{
  "n_layer": 10,
  "d_model": 576,
  "n_head": 9,
  "n_kv_head": 9,
  "head_dim": 64,
  "d_mlp": 1728,
  "vocab_size": 8192,
  "activation": "silu",
  "norm": "rmsnorm",
  "norm_place": "peri",
  "norm_eps": 1e-05,
  "positions": "rope",
  "rope_base": 10000.0,
  "rope_fraction": 1.0,
  "qk_norm": false,
  "attn_scale": 0.125,
  "bias": "none",
  "tie_embeddings": true,
  "parallel_block": false,
  "extras": ["capped logits"],
  "init": "trunc",
  "init_std_qkv": 0.024,
  "init_std_o": 0.024,
  "init_std_up": 0.024,
  "init_std_down": 0.0139,
  "optimizer": "adamw",
  "lr": 0.000786,
  "beta1": 0.95,
  "beta2": 0.98,
  "weight_decay": 0.17,
  "lr_head": 0.0113,
  "warmup_steps": 492,
  "schedule": "wsd",
  "decay_fraction": 0.704,
  "decay_shape": "cos",
  "final_lr_fraction": 0.0,
  "batch_tokens": 131072,
  "seq_len": 2048,
  "doc_mask": true,
  "train_tokens": 953900000,
  "steps": 7278,
  "dataset": "wikipedia_en"
}
Each number is 200 + 40 x the weight over its row's rms, rounded and kept within 0 to 999. Layers, rows and columns count from 0. The size before them is the row's rms in percent of the matrix's.

# layer 3 MLP down (transposed), 1728x576, rms 0.0358, rows 1486-1558, columns 336-383
097,168,105,181,219,232,214,182,204,161,237,165,160,279,180,188,198,198,240,204,223,268,230,181,215,247,221,213,191,190,87,182,253,204,155,252,186,213,202,181,137,175,208,166,198,149,154,155,171
098,234,188,222,215,202,238,169,249,197,127,183,195,199,166,173,211,204,223,239,196,146,193,200,190,190,146,146,143,224,165,200,194,187,230,208,255,196,145,153,193,237,165,167,221,217,113,221,177
099,166,230,215,185,224,136,169,219,239,268,190,149,188,163,179,198,228,225,257,146,204,251,193,232,187,237,159,213,184,186,239,180,186,151,165,247,169,194,223,221,244,182,184,151,213,146,138,187
101,139,234,155,170,206,211,248,248,194,183,236,198,199,205,123,175,208,241,190,133,174,174,177,178,226,175,230,264,196,249,159,247,256,148,151,175,205,163,213,207,228,219,188,199,202,216,154,241
102,133,111,214,269,164,215,220,224,226,138,230,285,231,228,197,193,173,119,271,182,217,200,245,223,156,194,262,170,221,243,258,156,200,164,237,151,179,186,199,223,189,258,132,129,233,168,245,193
109,208,231,293,162,232,292,238,236,225,144,205,250,235,254,189,267,198,207,210,216,124,262,189,252,167,235,232,193,175,195,160,137,165,193,328,214,206,180,115,224,196,142,179,264,200,162,223,182
103,179,109,166,240,186,227,245,278,133,200,137,155,134,230,212,197,152,214,194,211,213,237,191,242,264,172,227,195,164,208,229,213,208,222,191,225,135,207,196,180,280,170,167,145,237,121,253,156
101,184,226,203,238,168,186,202,101,216,170,185,222,174,180,142,180,202,146,244,132,189,204,214,160,220,189,227,257,216,138,117,210,184,214,155,221,178,200,134,191,248,180,210,243,191,159,174,274
100,251,290,210,223,188,192,254,229,174,193,209,163,208,228,89,210,205,204,100,168,148,171,151,180,191,186,109,187,213,202,200,167,183,233,149,209,217,227,307,131,167,264,246,197,258,199,210,148
093,191,158,310,194,215,229,144,196,216,169,194,239,220,239,244,184,217,163,184,223,169,155,178,188,252,206,169,174,231,149,189,211,175,177,160,251,220,217,184,261,226,206,150,194,199,209,192,225
095,188,247,239,235,216,172,221,286,181,194,219,197,188,219,147,288,221,238,210,237,252,244,263,231,113,152,178,212,160,247,182,242,235,176,244,226,178,247,165,223,230,240,133,193,217,133,256,225
102,211,175,161,185,200,181,185,211,189,187,103,171,124,119,187,216,243,256,162,202,185,231,103,165,164,261,213,217,206,229,198,207,153,187,252,213,215,166,141,250,207,196,272,225,237,221,192,191
101,191,211,190,267,226,230,225,253,242,156,130,200,219,203,179,172,154,181,209,245,217,227,218,167,190,188,269,117,189,173,147,179,235,224,203,224,203,185,178,198,191,235,164,192,213,113,210,248
098,259,197,152,222,288,224,256,171,183,158,261,136,185,220,164,202,252,217,119,134,252,149,235,167,215,258,270,202,150,166,253,216,158,125,168,190,215,194,259,233,263,124,224,149,208,238,202,165
099,155,194,267,201,207,198,179,155,158,236,190,204,186,179,238,238,199,213,227,238,198,229,190,264,250,148,245,214,181,232,229,222,218,183,279,187,176,156,202,167,229,233,193,296,182,223,183,213
099,249,222,157,183,130,212,197,145,167,179,218,213,108,223,218,148,257,232,243,144,156,128,241,195,248,165,225,216,244,173,219,175,173,213,169,226,245,227,231,247,255,183,118,149,204,175,239,233
100,247,231,190,184,227,270,166,220,161,187,146,219,236,205,209,102,184,211,225,218,177,238,222,215,278,223,198,137,200,171,172,241,228,233,202,248,201,217,208,167,147,124,243,237,237,209,202,216
099,215,186,287,121,230,158,220,195,190,212,204,267,205,177,162,101,217,214,212,182,193,186,206,239,237,162,233,141,245,230,246,151,195,283,230,159,218,188,185,171,187,217,199,201,191,256,175,182
100,124,168,204,231,225,149,113,228,187,180,190,244,174,230,136,156,124,216,217,275,192,226,245,195,253,231,210,241,172,170,179,213,150,214,214,208,231,157,263,213,200,136,181,211,211,267,189,265
101,183,212,254,204,167,278,244,146,211,189,141,136,149,246,253,232,208,174,170,247,196,186,215,161,188,198,209,185,129,234,139,181,182,161,176,245,221,147,144,173,214,112,249,243,195,133,266,255
131,99,197,173,210,191,205,187,205,153,187,215,190,228,241,201,154,191,136,215,261,233,252,167,213,135,267,189,136,217,148,227,204,230,189,175,231,238,237,250,186,208,194,237,263,247,188,220,268
103,224,224,228,187,240,145,215,214,125,188,161,132,248,256,143,172,206,230,177,204,194,183,220,201,149,216,204,144,108,193,202,189,187,191,229,224,207,175,209,240,140,229,220,238,159,125,231,211
092,238,191,178,181,154,185,278,181,163,157,187,149,222,176,173,188,167,187,172,211,246,176,155,174,154,193,210,183,252,141,239,188,218,248,180,209,304,178,165,207,164,187,201,152,191,267,204,249
089,199,172,209,274,187,190,167,175,233,160,204,149,126,231,118,173,145,261,162,259,266,187,166,190,222,182,306,176,174,179,262,169,186,213,154,105,202,189,245,198,123,243,198,255,245,152,172,216
099,206,216,225,112,269,186,209,176,236,171,227,175,174,208,231,273,158,252,134,263,127,176,193,201,213,174,74,221,158,193,155,219,198,237,171,255,204,156,115,241,158,175,156,182,238,193,171,216
095,189,146,213,258,215,165,181,241,137,182,171,192,214,230,183,230,210,267,203,182,139,180,186,187,215,178,175,147,181,135,186,171,190,209,242,241,229,147,158,208,120,198,228,207,153,165,155,254
100,133,137,242,204,219,201,222,152,187,192,146,195,267,189,175,159,163,293,256,243,159,214,175,271,201,229,224,254,164,185,233,159,234,229,141,163,222,159,222,201,176,239,124,195,192,230,269,255
098,223,193,274,123,245,201,211,216,130,212,118,167,208,206,251,209,167,185,255,134,195,192,209,139,224,192,205,191,155,180,163,204,265,216,173,178,222,205,188,193,219,149,205,199,155,200,162,206
099,188,236,265,211,181,199,209,205,224,163,198,181,239,208,233,205,158,166,179,145,145,228,174,191,198,228,257,134,251,203,192,204,231,248,217,190,209,268,166,171,230,186,197,143,197,159,187,157
095,153,244,185,218,194,213,204,182,195,169,183,200,161,188,297,220,222,219,242,254,249,230,297,208,157,243,208,161,241,270,211,224,244,248,218,176,170,207,146,266,230,179,277,133,242,188,158,163
103,162,166,283,262,135,166,157,210,276,211,116,180,195,252,189,188,233,156,215,214,148,172,199,220,214,203,139,172,233,162,200,179,274,186,213,129,199,188,236,188,180,213,171,138,193,185,238,201
102,206,181,184,182,187,264,193,258,210,255,236,205,226,217,209,255,157,192,177,210,261,194,191,136,159,183,166,112,228,217,145,144,180,231,172,194,192,154,215,130,221,194,278,220,204,176,293,208
097,226,234,185,165,197,147,129,221,213,232,214,171,215,172,245,123,226,207,270,218,143,178,191,227,256,173,201,235,130,222,205,199,205,178,173,260,233,192,248,263,245,231,241,214,253,190,180,183
100,211,159,212,230,215,192,179,233,156,163,188,105,178,214,222,225,237,207,115,178,185,208,213,218,247,170,228,174,206,222,228,132,207,194,197,171,237,208,213,241,257,168,187,220,134,177,188,209
102,169,129,163,180,163,236,258,185,179,216,194,182,214,150,240,200,205,142,230,133,149,217,141,157,158,284,167,215,254,231,201,195,177,177,254,220,104,227,227,186,263,215,229,211,167,205,147,224
099,232,230,256,320,186,193,215,181,196,160,221,156,237,230,263,133,221,273,144,259,203,231,227,211,234,192,164,210,167,115,151,142,194,160,210,194,212,138,241,228,213,273,191,203,195,154,168,159
105,194,239,232,131,237,180,290,230,248,195,262,245,228,243,226,217,185,244,198,180,178,201,223,153,215,222,182,210,162,212,201,250,292,201,250,222,232,226,161,201,186,114,160,160,163,158,181,220
104,192,196,235,242,200,200,189,210,217,207,266,247,222,250,163,235,208,204,248,236,193,172,173,202,193,215,281,245,230,255,279,183,182,211,209,267,182,173,160,173,137,214,219,181,244,242,249,204
099,210,247,118,202,164,203,152,169,186,153,256,244,245,212,188,200,203,250,222,178,216,136,191,195,168,243,172,222,227,207,146,165,212,205,172,141,189,251,151,183,223,150,241,223,235,134,226,231
102,219,175,211,160,164,149,210,188,172,207,160,191,195,161,228,162,218,181,163,189,208,202,201,216,157,207,206,217,190,184,223,134,108,195,221,228,168,156,183,238,180,126,193,169,262,140,188,219
095,187,201,219,123,174,162,223,234,216,204,187,130,271,249,237,200,262,206,253,141,158,214,211,198,206,246,244,221,211,265,131,209,203,217,220,215,235,278,143,204,199,122,219,172,242,178,169,205
096,199,187,304,152,280,213,204,239,220,158,202,223,176,226,146,235,212,235,211,233,175,202,186,199,219,139,238,209,176,137,186,208,192,196,223,215,281,162,123,174,168,265,168,217,197,156,264,197
098,86,217,199,211,218,122,269,218,219,191,168,195,250,172,248,194,227,146,169,208,202,198,190,240,134,143,131,149,228,220,119,193,208,165,196,208,201,149,213,280,204,234,180,187,248,197,224,146
104,203,210,136,260,217,164,163,225,257,203,213,273,146,159,220,212,159,244,152,233,187,236,191,191,241,248,172,253,230,145,177,143,181,205,268,247,192,179,137,165,169,190,210,205,199,215,208,248
103,197,180,152,245,128,262,188,248,170,261,164,225,213,134,241,187,158,244,285,168,159,228,143,206,199,195,269,222,176,193,264,238,196,197,175,136,211,167,237,210,257,234,239,176,147,185,227,170
101,198,160,148,217,147,189,247,223,192,163,203,205,171,210,241,230,179,192,197,264,257,203,208,228,213,228,198,179,281,215,221,177,205,158,213,193,191,175,224,137,159,207,211,205,222,220,214,171
091,218,245,215,200,249,219,134,218,197,149,257,185,175,152,199,189,121,306,282,220,218,179,162,194,236,150,217,187,225,129,215,162,154,144,213,237,192,179,162,223,190,217,252,222,220,223,168,232
103,225,274,234,161,178,169,244,229,187,185,158,237,155,222,219,192,197,148,222,193,286,183,232,184,134,216,206,217,170,279,226,200,120,180,207,213,208,158,153,212,177,265,170,188,178,215,239,246
103,194,135,153,287,150,200,225,229,213,270,233,139,208,180,208,216,110,204,207,186,160,175,184,232,151,233,175,218,211,200,201,265,233,173,197,224,184,168,136,207,164,196,220,262,269,227,160,233
105,211,200,231,232,235,259,253,167,205,194,200,253,164,192,208,132,195,187,197,236,154,207,136,197,204,196,191,230,262,263,265,181,239,237,251,181,237,180,240,131,201,148,225,322,192,179,211,185
106,213,160,203,243,191,197,211,205,176,154,152,169,230,191,164,157,223,225,219,186,161,179,149,174,165,288,121,276,184,159,155,176,248,197,215,233,188,182,178,233,145,215,236,187,170,276,195,179
100,251,231,186,189,218,199,176,262,234,154,197,172,237,298,228,246,259,134,231,199,210,159,153,185,203,222,157,194,185,180,169,177,198,197,183,169,207,173,124,173,187,216,207,226,208,210,196,178
102,182,187,229,259,255,244,139,244,172,196,138,258,155,244,108,213,210,170,214,199,148,224,216,241,204,189,128,268,187,216,223,183,243,244,208,188,215,189,220,134,171,215,233,256,198,258,195,171
099,238,218,127,204,224,181,174,209,175,179,239,150,164,172,144,201,259,167,175,189,233,181,161,215,246,112,240,136,169,136,229,222,178,224,206,215,202,223,187,206,238,201,172,292,215,242,238,211
094,218,218,228,191,231,179,218,197,124,194,152,194,181,237,96,237,200,189,248,139,199,193,285,224,155,189,215,128,203,214,95,198,149,206,184,191,217,213,216,297,177,199,140,162,209,189,264,186
098,254,190,242,202,155,209,222,187,208,237,171,126,208,256,203,191,285,199,151,196,223,202,205,229,290,282,125,149,193,189,241,151,180,196,229,198,260,238,141,198,232,202,190,198,146,184,213,259
096,192,189,200,156,146,197,214,262,192,171,185,148,188,151,160,244,237,243,166,130,266,169,219,213,195,160,225,222,238,231,295,149,186,184,261,179,162,199,275,154,209,252,234,221,215,193,215,193
096,241,133,189,271,196,177,115,217,287,292,294,188,172,152,145,229,186,277,207,234,178,189,172,145,235,212,188,225,122,172,125,248,198,157,171,193,199,157,228,196,210,257,256,213,217,248,234,102
105,211,186,204,241,271,160,239,190,220,127,238,205,188,227,194,221,202,186,215,262,171,174,219,253,169,225,190,233,201,187,214,232,213,267,153,223,140,155,207,234,202,203,227,199,236,207,230,240
102,282,209,182,188,238,248,216,184,229,207,154,161,174,215,202,236,171,194,177,224,154,184,247,105,174,194,221,276,138,152,200,180,185,179,169,195,152,201,269,211,142,192,170,239,157,210,257,267
097,190,191,222,211,208,217,219,184,231,188,159,173,136,171,245,264,249,135,218,285,205,168,187,156,194,133,199,140,196,182,159,187,241,228,124,158,296,260,235,183,154,186,194,223,166,100,199,276
101,298,203,251,240,177,188,126,216,151,229,149,213,197,184,168,215,177,246,237,171,147,184,172,208,253,199,161,161,90,156,166,205,128,172,162,211,228,190,180,170,186,227,129,250,216,236,227,139
103,233,244,152,230,189,161,249,192,142,209,135,299,123,134,144,204,166,221,258,203,228,176,199,194,192,254,253,180,200,218,267,202,208,230,192,205,200,229,197,191,161,149,162,198,235,177,198,274
095,212,250,165,178,227,227,185,269,161,201,115,250,214,167,185,158,185,165,194,163,209,182,167,249,214,206,137,141,110,194,284,227,262,239,178,180,284,218,247,196,199,201,163,152,268,227,174,268
105,236,218,280,154,252,219,281,171,193,185,155,168,205,212,215,235,224,194,172,133,221,154,216,202,248,266,254,125,234,249,215,180,247,214,161,207,203,228,253,210,181,167,108,221,226,230,218,136
100,142,247,127,237,211,178,199,241,186,188,269,216,226,227,225,197,168,182,205,173,130,204,166,182,155,280,174,254,221,201,225,194,199,218,180,222,207,195,267,238,268,231,195,233,190,226,301,186
100,196,233,183,237,200,252,214,202,167,203,199,131,204,175,226,187,197,212,232,177,249,233,232,209,147,192,209,204,126,218,197,160,201,270,89,161,171,175,226,182,195,226,238,151,193,218,225,216
107,227,178,192,279,175,139,248,186,221,153,300,243,211,293,229,229,197,144,202,222,177,202,160,176,178,159,127,196,213,197,187,252,178,184,220,191,186,188,181,228,187,221,262,215,202,223,185,210
098,186,181,281,165,213,229,126,219,162,168,209,164,210,132,178,193,185,183,207,241,281,209,107,197,217,153,168,279,191,155,143,206,177,138,156,215,202,248,222,181,180,287,167,242,226,212,133,127
101,211,221,179,123,222,252,150,249,211,153,214,256,187,226,266,212,125,214,255,162,244,228,140,272,254,259,150,223,232,208,177,212,200,164,218,201,202,203,193,157,144,226,215,195,153,167,154,191
101,128,250,181,201,228,133,232,235,240,195,228,160,150,237,235,170,207,234,182,199,137,257,133,157,171,140,277,178,202,215,119,186,155,232,211,221,214,182,151,236,172,194,194,220,179,187,196,214
094,165,192,192,152,242,170,244,196,119,163,187,177,201,240,194,234,202,180,163,198,141,174,191,177,262,150,198,156,240,177,251,196,259,201,221,206,205,226,193,234,237,217,124,128,218,235,195,223
099,174,192,218,177,262,200,200,197,210,200,234,167,132,202,156,186,207,135,138,108,210,261,257,224,183,236,206,198,203,174,235,222,154,191,289,222,106,195,166,220,256,161,232,190,136,236,215,218
# layer 3 MLP up, 1728x576, rms 0.0387, rows 1487-1558, columns 336-383
095,217,152,153,191,210,148,220,180,185,165,176,207,204,214,171,140,188,219,193,235,189,219,157,132,196,198,212,188,231,155,243,215,241,202,244,271,177,136,233,150,160,232,202,250,194,274,265,185
099,242,175,213,250,155,265,229,181,211,224,162,262,237,254,236,151,171,113,95,268,247,168,167,212,187,186,234,142,223,251,196,218,170,224,238,202,211,166,209,141,182,202,259,292,185,229,274,144
103,221,184,284,231,243,232,181,207,202,205,267,181,139,154,99,224,179,120,206,210,228,212,172,209,237,189,251,169,177,154,252,115,178,308,281,245,210,253,215,225,201,164,148,173,146,224,262,234
100,223,266,212,177,160,175,211,122,193,206,217,100,208,194,215,143,264,247,151,262,134,158,96,193,202,218,159,198,232,126,218,196,185,187,149,193,223,218,214,195,158,151,264,236,194,182,225,250
097,206,230,125,201,129,110,189,160,157,183,161,180,158,161,233,158,161,134,153,209,298,174,203,170,163,223,197,204,202,186,235,215,245,193,137,189,140,192,232,171,169,187,234,195,229,268,135,235
103,235,292,186,81,178,188,226,127,325,221,209,162,304,120,186,237,268,252,166,220,172,230,274,205,183,197,166,208,192,158,188,211,170,204,211,123,251,175,133,158,138,170,224,183,211,263,166,222
102,209,91,190,228,237,187,205,173,186,206,212,193,220,262,248,193,173,196,196,210,237,243,188,202,230,253,150,191,178,196,211,197,210,214,253,216,186,194,257,105,143,209,173,170,191,218,262,122
095,198,134,145,157,200,194,165,131,243,241,275,241,184,141,219,202,209,191,278,239,207,197,280,198,172,231,219,170,196,192,203,257,212,165,257,215,166,214,178,266,232,204,180,167,180,193,181,289
092,174,205,228,185,224,148,187,174,177,194,223,220,231,208,125,222,288,225,172,195,218,177,177,258,143,215,189,152,136,143,261,181,194,209,218,105,238,125,176,129,165,179,225,261,235,235,270,189
097,288,172,221,181,137,165,217,125,190,187,220,185,200,189,244,189,227,193,187,164,138,226,84,163,273,191,174,128,215,141,202,159,187,226,170,235,226,198,232,210,167,157,278,138,259,271,190,179
102,170,308,231,205,160,164,221,176,238,284,227,206,177,231,198,183,185,176,285,204,292,178,261,237,239,198,211,177,143,201,208,112,249,179,141,160,173,230,277,161,182,253,183,288,196,209,222,128
100,198,209,213,99,105,166,167,166,203,208,205,150,219,231,245,171,240,174,178,123,181,167,194,204,168,202,180,208,206,199,201,208,207,171,202,247,219,276,215,146,128,214,193,259,186,238,165,161
101,165,206,219,188,134,221,151,233,189,183,189,267,155,151,198,128,179,187,196,202,111,194,230,251,201,178,188,253,188,180,212,212,182,235,188,181,246,155,186,142,128,237,191,202,220,208,222,234
102,289,181,155,243,161,243,257,202,170,238,182,204,246,145,148,141,161,171,173,159,253,155,276,135,174,212,197,193,212,236,160,183,141,217,170,232,212,266,266,169,173,209,191,183,179,226,299,191
103,211,187,249,183,180,156,198,245,228,270,236,186,254,214,155,208,174,192,160,217,220,260,158,218,262,182,214,183,112,219,235,192,239,227,174,199,142,178,145,173,234,249,205,226,118,209,209,187
103,183,142,249,173,221,143,210,190,192,242,207,174,146,241,189,280,193,129,168,197,188,160,134,177,154,186,234,224,176,170,184,170,254,156,192,163,198,165,255,233,218,203,216,225,160,210,192,185
099,154,211,181,281,118,203,248,260,203,183,173,183,177,245,246,222,182,177,166,268,173,268,174,153,175,199,123,268,110,231,232,224,199,134,161,184,186,187,189,223,239,205,234,263,273,208,302,191
103,212,180,189,209,214,215,242,189,242,206,216,217,249,156,226,259,248,200,236,167,182,226,173,263,205,154,179,164,221,218,194,180,223,186,319,198,166,245,198,268,205,213,152,175,180,194,207,106
097,212,210,116,162,195,179,208,247,209,225,300,270,253,240,207,179,206,248,243,245,100,221,167,182,223,262,199,136,241,206,200,192,205,204,197,175,227,264,259,177,153,223,115,163,133,212,221,195
114,216,221,163,154,151,223,241,189,208,160,222,201,178,213,214,199,145,162,240,258,236,218,244,123,186,250,186,296,163,123,184,175,132,233,241,184,143,196,288,227,222,128,197,246,268,177,213,261
094,199,203,166,212,189,157,229,158,226,254,205,249,176,187,213,145,243,169,210,158,198,224,193,219,153,249,126,241,224,228,168,173,190,206,113,155,176,213,189,235,172,183,188,278,212,221,234,171
090,205,188,144,194,172,200,206,163,187,157,232,235,209,165,202,252,249,220,268,200,212,259,182,216,178,180,181,231,169,274,133,206,181,173,204,240,236,201,161,229,242,208,217,232,153,155,171,140
083,173,209,196,133,201,166,232,227,194,218,170,211,281,259,289,161,218,185,181,148,112,279,201,170,221,200,104,169,223,260,181,191,197,195,253,121,145,188,206,274,246,158,200,209,184,217,221,217
095,177,170,177,241,220,166,228,182,167,206,167,218,215,148,161,218,203,191,282,193,194,203,171,155,250,182,228,222,247,190,223,247,203,222,222,112,162,229,210,168,200,250,279,172,154,232,162,172
096,223,217,168,134,185,212,173,184,261,202,290,189,186,127,272,245,257,200,257,233,239,266,178,117,236,184,205,187,204,248,234,210,194,143,192,94,132,251,220,211,283,169,189,180,196,155,195,166
102,269,192,229,147,139,184,220,183,188,228,256,167,208,221,213,222,213,214,135,179,199,152,228,196,280,216,232,92,163,233,209,223,204,145,240,248,163,232,168,163,149,171,213,199,266,166,140,155
098,178,221,135,267,168,190,167,155,265,230,215,285,191,227,191,130,148,184,212,229,175,217,127,293,154,231,196,99,208,235,202,254,226,163,229,222,199,157,248,172,200,152,254,188,242,193,163,201
101,180,209,194,178,200,174,202,179,223,215,212,246,223,142,249,218,193,244,223,236,213,183,190,143,179,176,194,213,117,215,238,251,214,178,179,256,256,153,132,225,225,170,302,226,263,231,205,212
094,189,170,163,164,182,196,222,293,188,232,267,195,242,177,122,150,123,222,195,145,196,195,167,174,264,207,172,277,166,135,205,251,180,178,178,194,259,193,176,150,151,212,197,223,145,176,216,259
105,235,165,185,155,192,158,202,233,152,220,255,214,212,155,256,228,174,213,174,229,178,230,258,190,239,285,189,170,180,190,153,274,229,229,148,199,238,198,174,175,242,172,256,215,212,196,166,165
101,157,253,169,145,193,103,249,143,182,170,175,187,166,230,205,141,187,180,240,213,179,199,194,271,238,212,212,220,145,175,202,214,204,170,217,160,250,125,201,263,185,183,123,194,261,203,149,197
099,230,181,180,207,235,262,224,171,169,333,221,233,171,204,203,239,124,177,148,183,178,202,175,221,238,174,190,170,286,180,211,59,183,198,319,200,211,187,236,139,103,243,170,167,112,183,243,221
096,240,166,250,231,169,216,237,129,207,211,232,277,280,137,242,227,217,211,222,186,247,149,155,194,271,243,150,223,148,153,198,179,230,259,203,258,187,212,176,198,148,182,215,194,199,232,171,250
099,171,177,251,210,265,206,223,209,193,208,244,206,150,182,186,221,178,241,127,289,212,215,282,240,223,156,206,207,138,175,205,192,251,209,142,180,321,183,156,206,185,150,162,239,249,221,273,93
099,202,199,134,175,237,188,205,231,227,190,220,177,158,201,195,249,120,152,263,200,199,113,194,146,175,212,151,200,167,249,228,254,230,218,192,190,205,188,218,187,173,148,165,155,188,213,192,211
100,199,237,168,228,197,246,194,176,96,272,241,134,208,213,174,212,239,243,159,227,173,190,197,182,161,162,169,159,243,175,272,157,127,242,182,193,204,227,262,216,259,140,255,225,240,274,179,212
103,262,135,158,188,115,84,200,157,231,299,134,153,200,145,185,151,199,211,187,206,181,173,211,184,211,160,180,146,162,163,237,164,178,208,141,187,205,209,227,240,254,137,206,197,156,206,244,190
101,222,162,248,176,234,203,213,271,202,212,216,164,197,218,235,203,225,202,251,203,201,228,174,204,245,143,145,216,197,168,296,179,208,191,255,253,192,184,272,281,191,252,167,174,175,233,258,200
102,158,226,203,202,155,143,237,155,191,188,242,181,165,136,163,181,153,200,181,215,164,175,125,165,209,228,150,226,183,170,196,176,310,212,207,123,214,188,244,124,161,247,160,214,125,191,221,201
095,186,237,165,263,184,168,187,202,224,164,216,223,159,33,111,228,198,126,178,234,191,307,196,161,174,122,124,188,207,120,247,236,270,173,172,183,167,174,220,255,211,244,150,202,138,229,250,212
084,202,198,178,221,171,202,203,149,220,252,171,190,198,220,186,144,231,182,167,146,191,284,248,221,119,248,157,180,228,169,251,164,317,234,225,238,194,204,259,191,183,165,208,303,183,240,247,219
102,233,176,207,228,225,222,185,157,125,188,166,206,177,202,180,220,142,180,207,226,145,207,201,115,248,184,207,189,213,182,214,213,221,198,204,187,165,235,237,132,147,238,183,230,209,203,203,191
104,220,162,220,148,196,197,204,168,199,241,213,149,216,245,133,243,281,210,195,200,174,134,214,205,205,278,302,169,190,159,179,146,123,182,232,204,217,142,169,193,139,172,197,286,223,189,218,212
102,163,195,162,204,192,195,131,229,213,175,177,150,159,252,198,227,204,195,105,156,236,238,253,213,173,182,181,202,203,200,185,146,144,309,168,243,177,176,208,203,194,180,179,169,240,262,237,157
099,191,249,210,148,287,225,226,232,237,235,219,232,252,216,147,190,172,226,233,149,163,217,200,180,213,170,197,225,154,144,258,214,194,203,209,155,169,171,206,310,269,242,242,195,203,221,185,194
084,154,179,199,197,208,148,248,191,143,223,192,206,214,245,203,212,203,154,168,165,156,248,220,204,191,253,182,247,197,187,299,155,250,230,273,57,210,205,278,158,203,152,215,249,179,247,148,214
106,205,167,126,227,189,236,141,218,177,225,273,169,268,185,140,265,207,180,236,113,145,232,245,231,172,189,189,256,159,140,221,199,208,212,250,228,199,242,213,202,210,178,208,187,165,152,183,214
102,207,232,163,182,255,173,209,210,261,244,174,165,143,123,144,148,219,252,184,224,233,227,201,215,266,206,223,221,162,213,181,203,157,175,247,145,193,240,207,145,129,251,190,174,178,140,240,138
103,183,165,165,180,191,161,167,235,250,265,188,193,172,193,174,269,171,229,149,216,149,252,250,216,136,217,213,229,162,161,214,171,232,142,194,157,183,190,191,285,183,196,173,185,173,208,262,164
101,154,194,129,147,165,213,119,188,205,230,167,283,136,186,264,247,170,152,180,170,229,182,199,178,208,233,258,171,157,219,200,242,194,188,179,144,208,167,273,160,204,150,212,271,209,178,218,200
096,158,202,177,193,210,212,188,206,223,198,210,191,154,77,181,140,241,231,155,175,221,259,192,186,165,183,232,208,201,116,213,238,185,241,207,217,287,241,173,263,165,176,235,224,172,158,201,194
099,131,222,240,150,141,159,258,188,200,232,285,188,177,170,252,156,242,224,226,249,188,215,210,171,234,187,221,209,233,244,207,161,228,195,232,168,250,194,227,228,226,204,165,202,142,177,233,235
103,135,194,161,215,166,264,237,215,211,191,189,270,299,203,189,205,118,192,197,147,211,213,161,205,172,268,146,271,202,216,222,185,125,201,202,173,208,216,231,178,180,264,182,213,233,185,187,232
098,138,177,196,233,171,171,196,202,208,199,318,247,236,211,287,150,202,291,192,239,135,232,140,142,203,218,230,286,155,220,209,214,213,199,187,195,185,202,219,135,209,155,185,225,213,214,165,208
105,187,223,161,229,269,169,198,159,182,190,225,198,210,211,126,172,135,208,167,178,182,188,215,169,113,169,168,222,177,214,181,238,201,262,236,273,174,271,252,144,147,167,233,232,199,217,159,133
098,133,199,189,208,205,149,166,161,243,211,193,178,208,216,198,136,219,134,209,260,215,245,235,87,124,253,182,221,107,202,197,204,136,206,163,193,264,153,176,262,142,213,134,175,209,244,127,249
091,172,264,177,183,201,195,229,169,183,181,120,151,199,219,209,178,225,243,233,136,154,289,244,200,293,203,196,173,195,175,200,167,153,237,197,234,180,184,273,231,145,191,158,216,209,228,149,280
098,264,206,165,204,108,191,165,230,186,229,268,218,152,169,207,174,188,258,207,151,194,228,263,150,199,215,254,191,198,150,210,212,215,198,240,135,252,197,147,209,183,235,174,186,214,165,217,199
097,193,203,176,196,267,188,193,218,246,268,198,256,187,157,242,204,201,232,198,125,218,209,156,240,201,207,188,162,224,248,251,152,231,174,147,166,231,152,174,276,221,216,189,255,260,218,247,138
094,194,153,197,133,184,180,228,210,215,210,226,246,208,228,207,181,206,201,241,151,188,189,230,205,173,204,234,203,223,111,217,199,231,183,208,198,223,120,195,190,166,136,254,159,288,209,296,127
095,204,198,192,181,213,206,265,223,190,235,212,255,203,204,184,188,214,188,218,247,223,207,227,165,152,241,181,203,241,209,201,138,190,283,173,148,226,171,210,183,250,131,265,276,157,201,246,160
106,145,143,250,186,217,204,109,233,249,147,281,144,201,255,212,267,244,197,113,247,192,160,139,208,224,239,175,170,62,186,233,191,190,158,217,226,218,141,175,189,143,204,295,306,169,212,177,185
099,202,170,244,245,183,119,222,147,164,239,258,97,284,173,176,222,199,255,157,206,270,189,180,178,208,125,259,221,184,192,143,174,175,201,218,238,189,186,149,194,167,192,220,274,147,199,231,187
104,142,185,180,173,127,174,159,202,201,204,222,218,274,138,163,140,197,240,177,176,154,226,196,163,217,177,216,257,170,128,137,232,161,211,295,165,216,182,224,151,253,245,221,230,205,176,219,140
102,150,238,241,176,204,156,202,217,278,196,225,168,190,173,214,212,267,239,196,241,221,257,175,234,249,151,167,102,175,228,232,177,276,133,197,193,146,269,142,171,218,202,163,167,180,179,209,205
102,148,111,221,170,195,143,236,203,163,173,214,242,191,223,198,283,165,140,215,166,115,231,149,142,257,252,227,248,269,203,205,245,236,149,187,228,314,178,208,214,220,171,213,166,196,182,190,175
106,219,185,289,161,208,168,189,155,225,257,151,218,272,139,222,171,233,264,212,155,178,224,183,262,199,244,225,179,182,214,221,114,201,217,196,142,297,225,238,129,211,262,205,188,176,230,249,181
099,191,232,120,195,160,193,266,250,222,157,209,189,232,200,241,147,174,260,205,209,103,188,244,179,177,219,155,226,172,223,286,164,177,222,224,120,200,179,234,154,171,222,196,228,183,221,241,236
097,174,195,241,181,219,142,258,224,195,247,259,230,153,203,182,138,263,144,166,253,200,180,238,120,179,172,170,151,199,188,198,201,249,214,227,152,158,212,265,197,194,153,187,218,235,233,208,208
097,235,200,272,195,192,213,166,185,199,238,208,283,208,180,160,226,192,191,253,247,197,136,231,247,174,230,97,203,188,178,176,224,288,179,194,233,192,186,226,174,195,202,196,156,210,210,216,168
100,220,233,137,279,198,250,257,205,245,223,286,127,225,210,214,171,183,179,213,250,226,256,230,213,243,184,217,163,201,179,197,195,246,183,160,187,191,154,209,177,152,216,250,246,150,189,225,181
099,206,213,161,139,143,175,272,243,262,235,148,171,255,151,239,180,196,179,192,212,140,240,171,150,286,167,234,209,198,210,176,251,241,230,175,164,229,243,242,174,175,243,184,211,249,161,221,158